From a checkpoint of a small transformer trained on Wikipedia: 18 layers, 1096M tokens.
Each number is 128 + 32 x the weight over its row's rms, rounded and kept within 0 to 255. Layers, rows and columns count from 0. Numbers have three digits each. The size before them is the row's rms in percent of the matrix's.

# down: layer 7 MLP down (transposed), 2048x512, rms 0.0898, rows 726-905, columns 224-255
# up: layer 7 MLP up, 2048x512, rms 0.131, rows 727-906, columns 224-255
down726 095:089137140152143176148090123155124082076111125134123117143119128125134102137108137125101121187078
up727 100:165178130121137097120151143146110095154166020122114154125112130136130087175168135113153110182113
down727 099:162130183163101148070141122098089133144098056169165135125112137178129087139155091184085137090091
up728 086:097226107080102114107140165129100106134109145081120114114145053118117067121041138170171132153175
down728 088:098102100109048194170131124109111128157096146092150111129142150086103116114089129046123111112101
up729 111:119124146156098141130171153116112111050161133111091199138109136099139132137105058132140119189154
down729 108:171099102142178072140093141174048107109128109120111136102062153117104127136164080115130144123123
up730 099:135128116147161126124086120082100068150134130200149154136134149096097047109172145068054151114152
down730 101:075168138146173152080148150133141096168130150171151115139146164161127140143056073106151095145109
up731 108:121138115150098122103150165179075069110172144085142170138151158140117128203157151115128102102096
down731 103:092166146202112082134139125150124110155085140136112128181089108161097145127162121206149095086140
up732 094:095159154115117098184166120137173138130087172133158123150171129151156118112125112157178155133081
down732 096:109108167120134116143125145145127142149166171150170152097105111112144106127099116181121182131158
up733 098:141116131172067213142136122138154156111134107156155118152136176082116141195100165072115091127112
down733 094:134115092116055169138124133102112079119133141137139121110173145138155100117195154064115050112097
up734 086:135155125170106172193082143131153130124110152093134123146123100138113094120115151200097107110105
down734 090:145155104088169130140112150115142155145163120127094098124132101099123085104129132134113138134198
up735 092:097091091095121143138083101149133154129121158124174086121148143102148187136172111138111114133212
down735 094:163146131132141123081122055113120170165139191063112128136114106135117106098174190086138031153141
up736 097:106134129130128194074083136123162124131135169123158112115158091118134126029122070115101120147161
down736 102:158148131067122116141087175114082135148094173176170168087122094120096163141111169142128166124107
up737 096:106100153146120100164140179126142156130140115157200130176125125195129179109128067095138128144137
down737 096:149133079181107098222088106131134105075087120134109127102124123150126183175076117156122122148097
up738 103:066116125126174135161193148122115078098095129121162123132193119183160135106112143162120065104130
down738 100:096190149088076141133081177148151086090088178174139127097118112144151148086132139207099166201138
up739 096:132137150134112109114101148106125076114155103126097117108104125165120196129122081083152104141150
down739 097:122109192153139078135120103098133178128132120203117142185132170110099126112198102120126174107144
up740 105:148136144133102117153150148102177091120149167122143155087141024098172128098133130097104140172207
down740 105:171110141078153118136182105089165143100129057100124165116152084118146175116043125101119110105115
up741 103:136125135141095122095147103136185164092182176208161114127174134101100172119123150112152202093107
down741 100:168130130099113091068076161136134138163149078105076094064136105145086133077106113089126142118149
up742 100:192125111095120173097138183141140116118150088123161090204154138097137134148125121095103144082173
down742 098:180109107085100182117203164126178166165125035083131130115127117149114098164125188142167170110117
up743 092:107110123141043104051095124134126093141106064120086158123184174111123119130141112150100116110090
down743 099:092175091163085131104147130160093109162172129189076174099150087065094143137188110137087103133083
up744 100:145102169198109207140139163149136148154231148118127122167073120123085144132121160114087093121103
down744 103:151147149140143179171121085163148150147135163137095090153105199106156128111145145073082130145133
up745 101:094125162118111096206139087129120110161115106162106078169164096164104130116102156068157111185170
down745 104:198106148106144070150136121096127098143113142141124124109150097160115146133137144106233118167173
up746 102:115124181157188098144122028172145142152144191104158138158074168122138125127132097095085152162076
down746 105:158131121150122143129115128130112155129122165131128116120138155120122105133085157136074088182178
up747 103:129084108127081154114095137122102136169094170117130153147098137129127103135127159133088143091130
down747 098:174112099160107129138132142147099085099112094132125136134099177134142147105100129111131157130144
up748 098:049125044101175142136106092148122131118146108112113085123098101187150096120122150058114168129153
down748 098:092147130160096098118101107129176136155097155157135149128131105138070124175125196164110129120122
up749 097:155098136131045121063098129102115122163104197105161131121130090113173118119144078137086156129095
down749 098:122181111131081098118051111152095105147101083093096089176129198133116108097150129128108134077166
up750 101:108159106166165184148060085135165078129172157164151147190089117143114165149189108130141158106144
down750 101:163147128157060134095119084104159112157108125112101137065146110139045125149130151091171159148105
up751 078:100150138130118091090119106129115112118152135149053118142201086209084167119115127094144102103163
down751 094:117138128155120132077123123138153142200081118113230113140101149112184133140127124079125100033114
up752 087:163049123120092082112175134093127118099094082085156150155129159152148170138124083126134093129113
down752 095:092194155125174125101120124181142112124149114125004111104156149102137117162153124162168144202110
up753 086:112122142185139075147087140088085128152149110107127187156079164167167129134129219149105149197110
down753 088:109115200118146121161175124139095051094074118113105127144165135186166156108070185091151157122193
up754 108:130137210162102112153167105102135152125171099092104112157111140109180116140132139168124119107194
down754 107:146158117139089163115165105129079172089161125130123114141163174082124097126091155120170092134104
up755 098:098153102161115130135126126095149158083141134131154142069071116147095110106176119110128097183170
down755 100:117127185122133170222131130094106083097172169132095195127137136190104098174137090127126096151099
up756 109:117196142160106138092144160124092140157140098124093074125103048132126160079099157133194136113156
down756 105:195172187143190109086125132166187174118159093128137169128118090139115066097113129138170123136131
up757 101:121123114089123114163130138129096114153156146124168137118119138118081154149121083061120157106218
down757 100:151118084105143127147149119159178123116156156154108140142209092162102100171127135125128118209145
up758 087:086126118123112097155109103149118093128114073082077128131044107138096143098191099134124116186148
down758 087:068097050177116150120155126116105150134093117126049056135108166129094155120095154134200085113099
up759 097:133151101125134126156078096118063141119128072089169145158130163114128134147137082134125135115148
down759 099:150149108146193117149132126087118148163120125125100127183147054112135099142081182128126110209130
up760 104:060081131165162135116126140161157065145161147126108129101097139167098087157134057150164119134115
down760 104:136155189094132123110136124079127083165094153105129063140108157174149127124143124187185156107154
up761 104:139120157127157101130085129131122117155122154123147153119095090113097127102118164086116228139107
down761 103:122143114100115102162114122100150119128099165143080101119098141143105153131049133125197102152158
up762 092:122140119123112136156128185102087093117124154150176128116106046156139141129141170130168128143159
down762 095:158104162158091133120166134236141115144092128143115162174129096193126156062094161161053118103189
up763 097:169124149139126152181060139123119212122153124082131104160154149158098198147156152135113124116124
down763 098:148167133127193100176093132159084130096139077170160099125137140122102153199136146091152091107099
up764 094:120117164121148113147112085105106137163125101125082183167154133148094119084103125130087129151132
down764 097:170083141093128088121132151137109094133179146121095129091073082101160099120151087140132091176186
up765 093:117104179103053131159149154096077171110126134128151092162127147133068147145155151164086085160173
down765 094:158076114147120147134138141113119095179125105089147153126181171151107149117090122138127140127131
up766 103:200125093104120139142120104103108175145156107134141174118138086104127113130092106125113085144102
down766 106:172095121118163108138125111158133164121110116186091146059146128154121162119108102072094142077114
up767 110:132142162090142171116109140138120069067149119110138094157133095161139153120115085122126136134121
down767 106:169132153114135140178108164141151154118126099156131160111097086112116129186139129134179154188141
up768 088:088150107143113113112179102155094128114150162185160158156180117151160089054115125100204145188108
down768 083:151151131060128106124143119086139196175089089168110159147163119126096176119168151126109154141174
up769 107:090137180106214109104153162149042157149141118152099179162109137118103126086139074131119095085097
down769 109:121157131119128098153114116134135129069131170096152135127104127185152119114138150117147129166149
up770 105:121157158157138102120130133107231143124115140068125068083058112121139136106118141111109121124152
down770 103:129089129132083135094180149133113164114118117135165110152142118131135118096165075113193097186144
up771 098:085151104117137149142169183081088096152101153098138116112143145190087123137138126135062129101128
down771 093:116155155151102119058181116081135098149120147134136187151147118069126135128126131081111124073122
up772 098:118108132124165161110130109112153093156150141179145188118144128159126115102147099131070177111099
down772 099:082154106135143122084129093101103108091151177060155136125188148117133154144130142143067155126140
up773 093:129121191154119149139106124127107156145106121128157177159132133120130069060133081128215196110188
down773 097:128151158139157124174104137112132083139099175096084118135098069084127112114140120146172168078101
up774 094:165112180108180076135152093157144155151073120156138151164115209169118179140170126119113170149112
down774 100:158201091147104117092211162165147086172132164109108080158123079114111139116159144093174140155142
up775 107:144108074170123087179131198111192102166084098091140093115151116090179094183156146105097134128163
down775 103:160142112106084142206129123116130178142069184090170153116133178113130151064092115079160156137136
up776 100:139094170123173117170146170131115024108133130171148095143209110148120102070098079170150164134106
down776 097:168063054131115094110151121113048113139118115120057119093139125091125143118113133129162151130162
up777 113:107157154121047159126254155067174089076168080104148180120086128158078158096060102095052092145154
down777 112:081122179107125169113148104097141047120201112105169120149133060094052170092143143101108152061133
up778 089:121063158182099108120136172103137153158123163172132110129096177182142117110177131115096123112110
down778 089:114203176161090125153176138080111125115084189128096146171104148131118120105105110068119098115134
up779 107:154158076149190133159067151180119153130162134184154144199184142119162112123144144099167163110094
down779 104:111187143088090122089178098121108112126094104109113167138134080148088079123155113151070090196156
up780 103:094084127130098170120142153153099084134112173086173181128141175094143109043124130144166123108140
down780 101:094104170160143120181120147143100069154147097150089154141109134182085164140143184147119136145134
up781 103:155118157160104168083095111145078126099147143096178163128150169140120127191094082116136121163106
down781 100:065119150176185157139095152123125013146136108124074165109164149103146151144101110132136112153148
up782 098:102163098100140108082151116137172236164166147132145111145143058209132113185132078155193158157145
down782 094:175155198126140060130136144150151163149055129102129114112120151160126184136097088097122131068084
up783 108:150113156130176077123092145140094105135105136147140124131154155166133150153114151145146138138136
down783 104:140143087080162167073149146137119112065108132122097188136149151106041086148130072111150131092134
up784 101:102069062128067169133113122088164165163112096140146195088179056106184194113136128120118166117111
down784 100:098106085123109102122133116132124168192123135100123133101165069139129144153125157113087058137132
up785 105:172083115161150081140140076102121188139113146143107159110105106180175147129213140108145138135108
down785 099:148091110112164132168128125162096115107107164158052107168164171146129147116159166097086153025153
up786 084:194110065126088109099158153069091139147156146110124173137176100103137097129143185120144165138074
down786 083:056178137080130148106147139110096181126120125152105107155109094150080136106128226107157101179138
up787 097:158132065087100088166061129137090147146089104137121173112141146073127182141121094104149126092138
down787 100:107109125146102116190144212170142087088142139095179150071134167136143137149179139147131114080159
up788 091:112131139147093099128064099155122130164132134118143142113105133183169095153141164105183152127114
down788 095:099118146190131133107145102122161123148146080188096178116096133178120110130085112111109139191112
up789 111:069111191100134125119119131133194105105157148183142104118142107117094160129151127127101101120167
down789 102:103097087128209166147146110115073114105168197192127152130122123083057113149165126170196150134114
up790 092:122128128110105110111108091101108094149099178113087111146092198158123132212116135232109134127118
down790 088:136112143066187149080162138115150168113218128122242101100112194053128105106116113081128138136166
up791 092:170037147147148113112108137076161092078122168108140143122160153154143137127105120077130125148167
down791 098:159082145114137138092116133153075139143130103131108156122106176127165105137132070148152127117076
up792 106:150124113128065181146235111171104109068093134090148116127166143157137181155129200149092096170140
down792 104:159136188123129154166198172147185096147126112093160140102160162148126116096175115114048107143181
up793 104:134099069086107149116158123104105171140110139174075119168170138141151119101114136110174094130107
down793 106:159076126139142139167114139140094104129070163100104147149145165136121162152128144162089115110179
up794 105:131169180143101110108110091139120121153088133123145183150183139151153125131106100157095113123157
down794 103:060152140079175163101085110146169097106142107064066125142128152148132107189136106143195172129113
up795 101:172148147167124081164058146140148068131080129080162113116186133102138092139181150138131139174163
down795 099:180114132133181101194183086138146198142114110154128189134126160144064147163146124133143142118144
up796 095:159107065145152150178158107127157072107089133121132163167083167082086117155111095166146159147083
down796 100:117133074122154132050116102095140113127126180086137116132121157097143065211132159104144129128104
up797 106:129082105149120201240145146109148151092111110167068177152160121125101167130144104104103155115148
down797 103:131111111128084112126136132118178119111145125126145153086079117151133138110086124141157127096117
up798 099:082139169156124080124153113054159138119093164132143158101122116136120123088118058114109166116148
down798 102:130168166122120097138077123088129144100190146118153129175134081145132112162118129101148161156155
up799 104:208102121127109122133047161135159076086109083126103144116169137140137106045146135130154110127116
down799 103:144131117157136165143114162151119112145123103178116150121053146184109155172119099153095152142096
up800 102:137123202136140234158159152128134154096148189159168215118073134139154084150116089079102125066124
down800 104:152153126119145113091115193145115122155099165142138080091095119082180109137134069103151069137122
up801 094:143142159132128210128168149088088188140126096159148153162113198172155123160151174154107116070092
down801 094:158117160136173117125108160114180088116092112115100102141134172142115169092078143116159113162119
up802 101:125145168071095146138104159137130089109189137177147126132163094070128147129133039101164042083139
down802 100:115085126081170124114099146097137136099101145149134109120082142145116133139120125156140137126112
up803 099:133111130146119042152180169151140122081095176188168132108110131172164125127130128125140115135124
down803 099:155133111113138170180137159144085120093122111073093135081119105088134150149169161107181106160136
up804 105:137124126154151144122141127114122110137123213127078106140137116161140128118103178141196146132164
down804 103:103151131119137158107155179158118137119120202135144161160145202107067078159138139107132155165134
up805 084:132138119147173185069147216132114083122145108146168153128107138111118130131126119037158119085107
down805 085:145082085025117105139140103169133102139123154141120135138117169118157118072050154051115202088197
up806 104:127104153171140104162171173099096118113162080093167173158079154102118110160199167143073195112145
down806 104:084141163179066081150147109110058099076086125109192177175107115134087071072136091172112160117131
up807 103:114090122106105153147174071141065164122089159210164180180117173152121179119112126103090160217121
down807 103:106114105111126141131170046152141134133060170172138104094149071223135087028172120041144145130173
up808 106:129104149083111180156146123146088123068168131072110133149102075107131095151121097119114138205147
down808 106:158165135132097153150106116089116110100170104119108178119029058145160138170119108172150119049082
up809 102:123116169143125158151159132130128170128092174116075150155111134120081088098207113138138152144088
down809 101:138135125113166102179165136139183122138110117145131096121134155136106108105116081121149125127124
up810 105:130149215156093116099074100101137095106112163132118154138198146076161144113174135101085065139128
down810 095:186109128071161118173165095150117093085123157116073107154120109102156081114139139063119107081092
up811 097:101112127129122141099160140115100045120148110134101100100138089130135095064116148119134146081129
down811 099:109149160109107116097123083147135107140149060130133161116156184099122107115077104094076131089130
up812 098:133174140143080097095167126116167140158157146173087125134130172198134112106102116063161108074180
down812 098:158131081151133145122164102108149061193154120096113122139139109119137139098082086161138190193130
up813 103:150147070156146133168190145147136112055115107141171121166168123094115136127161130135117164133152
down813 103:144189136177107102163131162102123159097081147139177099149111120120065124126056173135128153164161
up814 100:166136144154113143185118172196167212157145154118116146138113137144093109167124158144149139169075
down814 095:098180143130080124183083140146154094143089143127122086044121127141078112155122161142131132121145
up815 098:111065083124162142135166095118157213095103192192072125132100108151204125103106089109109109128102
down815 097:123141133089168113111125198109138115123135111150099117134146149098206122108126165150141109225144
up816 104:103128109154149112111125074113122143133107087085129134122115156147130155058113131076142132080116
down816 101:138127128137178127129193164100151081103065136160139188142060118131131142150123118131147104194119
up817 108:165140163123185116125142155103100168127150160209115119126150162176118100102166179162157113138180
down817 107:106191086049141070131167085127164094148127135158169098133151085132157083115172111066135121209128
up818 102:114104103121110148147064111133077198110154097157152165112137068035146115139108150119160091146107
down818 100:147165130084063127188079084124165141159152107113076185185137119127106150068119105122075107126157
up819 095:107181117150148120100169072179162100114129155106092101118126125158154090146118090152105093156064
down819 091:129102086085090088154125110177119151161082146125108164148141155085090121137152131101145147142129
up820 104:144131099198160139157146119092154130074148124141080166118184115097189134089094095098143178155158
down820 106:115127125101108147134157146118102133184123075142169152114164094157114104134146095164148024131175
up821 097:089111140176076110144127133179126169166170113146109147108088128159110137120109157069136116126174
down821 100:147076122145116146156122090140152108136118142160156144096173111155156114146086137090038111084154
up822 098:144158145143146118117125137077118137095115112131082132152130134130129101093126146144165138174165
down822 094:114152179160145146143090133101119143132144161121091114153138193151152141033149112122177123141165
up823 107:126169195152118154140130129163119181146121143154147118108054104125152133111149097111183113131110
down823 099:181111100175149129128101119132180090125143114145123179182169111149138129172122084159162102114143
up824 094:181131147105144115085102121165090150119153092174126104099106102076157128208124114121126139207147
down824 100:110138142139155086145146110144142162167115124125114105125104133078152129171091054111144085153101
up825 105:093157119116096132092115146118092126134176116067121170130136145059093085109108085080159118104130
down825 100:204107159116106153155137138128062073102119210139100188093090144175113137134202132182135123091130
up826 091:067092109094132144197063144103176143148130091127114170163110109175139113087137105099133188214149
down826 094:154164186102132143098124167155134110172135112096118113119113129137147124080144126131243106127159
up827 093:110095160197150168088141069093099091143104081158182158116158126042135099188138165189116132162152
down827 094:185084154169102117154120157151086092106145173084114108164195184173080163100132092097126139098096
up828 100:105142171117069124213109122161098116066100117145144089153102162152167108062124101164142136124086
down828 098:138126118128109141144072155059132163154113067150159164134069132102117169099172107174067157100145
up829 106:123119113117146125111147113161163097095150178138147149152142100101147119094150123146158111131117
down829 101:083115107066125120102147169107115135168165160141137102103168095107144115103140199146125063090087
up830 104:156087198105126188105131116075183108167206130123152132142127151070175139116098059101164135183152
down830 103:063149155121176132199054164143146160180124099142188185122168163152164090136108040127143102154140
up831 087:144128099120054098179105109106108142130188125122100102065065124165119137128100107165116076106102
down831 094:178112135130148192147125159108138060104118154125151119114116148170141111136105093160119132121107
up832 100:138121132168180111184150085068167085141088086128196136141114063143181138124125103076132167080147
down832 101:063122123137186150120137086063126110116085134142178161107107180084142170212091131131135219155117
up833 097:146138035153155133113142169152128155135119067188071067161157105126152100097136109110142112154208
down833 099:136170091163125095149129161095132139175084055178140184124144158129171183134096129059117135075123
up834 095:158162128121170099166109175099138105155143121158131088153077138092168160158124074134181117149178
down834 099:128161122139182133160110113126086091131152133188173091169098106051158148099160136116130134170127
up835 096:155118131055222129197142106138089124115106130119071108117094123085142137126139152124112162123172
down835 098:129134158115134113091112161085110160154120143096100143142132056139074172129141144094134109139108
up836 098:118118136196077114151148152131146125113084170130088132157137149085162110152118072124121116142100
down836 103:166096188131146096121125132073132079131156135137063148057142110125118111197122144125167169152118
up837 093:134118106111187125133113167128147079105179147177113061117128121109168130155163140084097128156156
down837 095:144115141106167119109101079149170111131191077164119100101110087128114113174136086163124102106089
up838 098:148098100138124111104022117138139078130111154126101150092177126126134123157143143120169125119077
down838 100:124148128124124108131098087129085135068169145114168080116096114162153119133157091077141085083127
up839 099:185129140092209098155179159092101085158158152172163147146160117123154142103132135088125103097107
down839 099:150129161141186141123176148155112125113156155096057097156068156126172131160122115119106152132090
up840 096:141169134115148181177143100142176117115123126080141060113168122135134145122116129144145135118110
down840 096:163105073145064153120155124180125111114161134100169130103213099155166133122203152145116132089111
up841 107:112124163185090147101136118137202125104134088108101182129149140119152108137213096130149129097123
down841 105:124121120127191140123128142104147083090107165114148089092110141118098121148125172151085134098131
up842 100:106091110110079102104124106147152146092084148152139162111066101071166170119131121140177127182122
down842 102:117123136179129134128167166127129123124156118174167148115057191129138152111141119117093120087095
up843 104:079093145153154135095138115152162123135173110142147109156122131103151125069130107101158112141155
down843 102:147121084132148110124093124145098137044136171121127171151103112146165110159089099121134108098212
up844 102:067098124170077103099092124119114110097137122122092123139123125194146178155150078110103049141158
down844 102:094117154165207139109117113206126143126091101118141156116153116185176173083089165085128162089106
up845 092:139143110131113078100064174136093177126086083101128131145114131207154163159113110117133119122107
down845 092:106156142141122147191106175095155173111178165156113134149131100133101183151148152124162042137114
up846 099:168110177087095194086145183171116157151166134106129131143174147148131131139121124179148088155153
down846 098:096094078103116090144156156106189127133127124109129084132127148177121095109154148086124125145106
up847 098:099149141174141133152127112139127125130102168167171152141102139139122140141145064078148110112068
down847 104:141128137090201127087172127126166137143120134136161134136116177124094195146132121114163103092107
up848 103:135101139112106096096133112086084160121160097127163166112105126057166154143131174149159082101082
down848 099:124120104064120170159093096150115088118117065125141155084056095165076144186134167140131206204070
up849 101:132120142196136194141084105144201174108125118161073093120136074105125123081183125203115100119133
down849 098:125092122144066151164095152139148184158131113136109152141154111159130119131139182156082125171125
up850 096:153127140177126134086130099089195170127168173155047056094069167138168061128132181079095157025145
down850 097:159122140201118131160135100151102109140129156170110131114187146114085085080180081135078092154123
up851 091:091097103116136119141039144130131156158119103139118095158094108073117124139149155159192140156100
down851 095:098142166116081105145161065148138159084106175098067139141122127129126122138095138127146159099110
up852 097:090108127108095154053099170139068100169124075115102095095184091147139096133155069171130059104137
down852 099:138147172133125154186170091106154115110133135226100141177159113097119108104120149147224114139101
up853 120:117105131131158143097104100146106144129127183129188152140146059111052125101110173097164211082131
down853 112:111106100115130180162143087189137130105168115071192160122104121120150157134116092161133109098106
up854 095:126112110107135131063074116076136132134156148141140156151110157172137125110130198134182169089183
down854 095:152161163161151107100150132191132157132187112154093144132123111140148097172164133124147148168122
up855 099:094076155188127176145125084094126125133109112119123121140149122139124100171098146084057106135144
down855 100:106141171140150103069107154142202131144131086129146094188127112136164088122109148211141142162124
up856 095:163140157168125124163115141112158103120026156103206141093176102096147089108108184076110049154126
down856 092:132142123123121106121150105126120097102094153144080155139178148094108134132110102066146153136098
up857 089:116090099117116127085135040183125142123111073122106085123139070140125088078149132074058132089097
down857 088:110131156121073150132106094115106102125127108068094097145159121065095116127173142138162088122075
up858 100:144126071074155147140137137124117114203074153115068141135118138078122094132157181129124151133153
down858 097:151097131124179152186119131169164127155066097179105123106152115171091121127142140160110079142166
up859 100:097139106113105101136134101139158134090120136090125105132124132097121128212105114074100147072117
down859 100:112152144061098109155109129125061072141090156084084120122153130135195089101090128182211175124122
up860 096:144147126110086102093116123162078115137136100130143132131127109178145129151145113138157109131089
down860 096:070108155135146166127134188128157099109097168139130106151132176138207117074135177090121107125137
up861 100:177146128128110147135177111159167175192144145090127144160098133162092094133147117117136051115075
down861 101:150135178137115140186172173167103181090086076125110130155077144145066154098148173091110095128081
up862 098:056102133107123177154098157182119087106114140188171174124101153121168122114114104135153133125107
down862 115:146097161104117126166135070113139105118103135134070120056158153096107123093102137101090160144122
up863 100:093118097085151122147078106113119114171173126130179160188166133097093134118174136127162117067119
down863 103:164150141075135082126123119128177137154097108130104146067082120121176119154174098137135160141122
up864 099:170091159153120142127111136133085120195110102168137125143120061104104108086154098114161135165088
down864 101:208102111081119131167113146156194070150187114095130073094128149141132123130130083126156116077180
up865 104:104104147124119113096068090075144095167206110104100106186138136140153130160131118121113115153124
down865 106:082153144128126124126129169141211180127127111139117134163145122085163221181089126178129126132113
up866 100:170160099102141097141096102142126148069100154145131147148124137086161167138121146159130089144178
down866 095:152148130096112048147152156103142125136117123154107130116086097115122101124138094142133153108094
up867 099:124131118126156108144074116076154089128138117103153104164083136087154091084117117132126143135075
down867 101:101130095104131131130144111156145128159142186120087078163157119084138079087106094088101062229177
up868 095:162079142159134060154158099136119126168150154140112175144129183095091180088118099085126106131041
down868 093:137133106115218115144152041179169116126134117102106131120173082106145101159004182154084170141093
up869 104:093143157090099149145125103115086149121161079079105082148125110124170073098135160152158053163097
down869 103:074078117102155169092092139121206133113107116102098155086154161100111191112159117104093136120113
up870 089:100100115093069110116173113099100136117128126159089118124087139113151117150123142134123123145136
down870 098:123131136109129151092134169113131112151094152119122160111088193143114173134079083145101179102143
up871 096:128157117136181080150111156125145190144148164060205133110153149093137102154176108147126197107085
down871 089:154134102108123117073144138117122106135151126140123094115129223151067158108086119093125136121178
up872 094:137152159154152137102124122107101166150102168122097090114172150111134107158182154135100079126108
down872 095:133140109126138167157120104126139097195116115147171144159100124153112153165153118192116176141129
up873 100:168176168136095127151107082110145141096083049120144142139127151122136199078127077128202129191107
down873 100:082192102116108108119133125114134103144090116169153169138119087132094074082134132141146121145131
up874 101:154120162132075077136144100105117099129113115109098128102117101166122126118170073129130153094112
down874 096:117138125109156143144106123086117148120123136106125151160151116113136104105121091035145076126104
up875 089:096136085113145136106102169199102152144172155095122190108114100118191183107148088117110131150163
down875 091:144099134162128128095119093136191130173064156058133083145082157088154092117062107099160171017138
up876 087:086121090082083073168135146153118255113129197104160145137189147060161144151106119053142182156150
down876 097:128113147109173161140149083094120052168123090176111127155126146188135170090151134159132113112100
up877 111:079148130092137117132102175143165178075153148115111173136117171087168110117180162117152067088134
down877 108:084100098169096140130093203214153111122146148113077105137105194073138171112135117114083148094145
up878 100:169178138180219109169076144121103157181136097084145099155144156113171148135140070145076139126088
down878 101:091148116198141104111067109189139081087183134093134115152106166108213151087137117126122065116142
up879 096:151160138169090183170058070158162093140171128165136142144120112121100119155145175121138164172141
down879 096:182127135167120132138125151112101079131122119206146122166169111140106144123185099070127128137131
up880 102:101106120102135158050114052106119147133160130112145116079153184223133154119115161118124107163145
down880 101:146126151130128100137068119132139177125123115117100137203091154163144150129104140157155166135125
up881 109:126156131102116033164100156139138123126116135109143128143161069134123167155087152154120141131142
down881 103:121084138088114190114135114141113109116124163103131142161117104124109163121122118120120158066103
up882 097:167156104137125153121152155154077112144135106151150115121128150121101099137166169136079140114179
down882 100:124158138149190130123136097129144115137094138174135166095134196128147133153105185074161116129140
up883 088:094135124092164108148123058062096093192094139128110103119133146146114145161121095175109125121145
down883 095:176137133137130082128107116067114125144093120156107173160083107144118103109107111103083131128079
up884 095:116203128119198129151152140097085116145132124083137130094106131104109177067162119151142155164126
down884 097:048128093078163093050130132119154120099134168155152093144120128059143125077129108113131099151142
up885 098:066191135127098137083120081119058090098121131101131135135122104170101096157162119118109183153135
down885 096:116156094099133172169133139164181054154097138174140108141127057145110112044145092076136149164079
up886 104:102111126178103185043141143039146180086155143130121103120129073148071169148144125169168140117111
down886 102:078085125147085089060115160128153100138106086076110130079148155111096129098126124134099132160152
up887 096:160069137150104094110106142177123100087155108087176160139123063120117122062171155154106149045141
down887 103:180076173129163085131199155102153129145198095129160124103081122136115139100174141096094129075129
up888 105:121226131071166127156137149184137086106106119195142132133156094147145066143113161128117073148155
down888 105:192182130119107113118216129138131099099158174107124137149157136140105112101152116124069078135122
up889 095:183104136056085107172168137139146170176096145106098116100128115079116056158127084095204138100133
down889 096:141130133146112191133105148133138163162150107105118090102113070123064163138130135127119059127224
up890 091:171129102168101133159094109138149178147154111206118086118118083091146145083144145078148138166186
down890 095:136174117182099159117121119154164145078105148154107134092208171104145110132171158136119087128047
up891 102:168117122086132103125126151050123164103161115143102110176140163058118161104120133120142143176182
down891 102:127144111097134103146112099125100143151098134145090098108037109163115164095162132147122170098149
up892 104:100135142125121098067141106136104108114081158146068102146121130124153112112099173118130143155131
down892 105:133156126116124157060124104083106111097063116134115133031111086149155087125154123128121148124086
up893 098:122125114088157171110122138140133148116159138172151199132166136092211153125068123129126120141162
down893 102:092124120160081166116128151104091150205167176079192161122130095124125138146129083114178139132118
up894 096:183138081160144121107125106115122127057109113117160095144130179137121099089127071080142147111210
down894 099:173101096119154106155147125090148121127076099146146105148193149121103132148124148136098105142081
up895 121:082166130106168091153118118110190077104162129130123131132216111121104163214174112140155108110138
down895 120:089118103091096139167138085180147147140165132132107095143083103100086112166126057175127098115124
up896 094:111082123098108148152125111132152151146145104123195106142085174130167111094111106077144156102142
down896 100:104161119125148131169091118079131140162100123169109174032104087107110132145204126205187143147096
up897 099:156157130101064165098097093139136133170071143192092130116105169087116165104148076134085119089124
down897 101:087064118105145120153100094123118157070143160095056164193110181126063127135123153085118172149063
up898 098:160078150133082181075079178123105139115097119144128147129135094135096128181108116124116163068128
down898 100:069190149161223122104112097187132115145124181104074101165078103156154093169110164130114130085149
up899 100:145111150101119197119107125089084125100162087125147135182111139129092147196149063124097139120176
down899 103:156148086160155178125176102097150114145129145133117114164084108103098100104148142124161125134099
up900 102:112094092184099110119145106075122094126137154127064183118097089163167110163140132113069101118168
down900 103:184084106108115201140164129150161198141153099131097122066090129140159156134119160154110125105082
up901 102:145101168103121077168117151134091164148178115125104106171142165074145131029144148083156141113170
down901 101:146099147112165123143096137124145132085147094182130122140146130138050156078117118049157116190136
up902 101:091137148080092151084202146116156147133116091129112118144098145156141128085134121127140115140142
down902 100:182125084130150108142150112161158184073154166138137138140101090145118117110081109157109155133077
up903 089:087185114114120118197147154165098193170097139059138120142179047112143114151095195058152101127110
down903 084:129089149101170213161141160150115061077086115119103121143127177114127138143140134251136148134137
up904 117:112156137111140154167114056143170105117092155122144093188104126098144120074094079102185141161127
down904 108:126109105127157129133073150112159144151142114081166125196153204088087138107104140110141133097167
up905 102:138092141144148129149182172106141102149112076076126150129122125075124116138108073068105091167092
down905 100:213113128087089169127111144174148167149141076135121136090123128147166160119041174137039135102135
up906 094:071167144166140145055161121137078076167128155120181140123104091101112095121077152140138161200090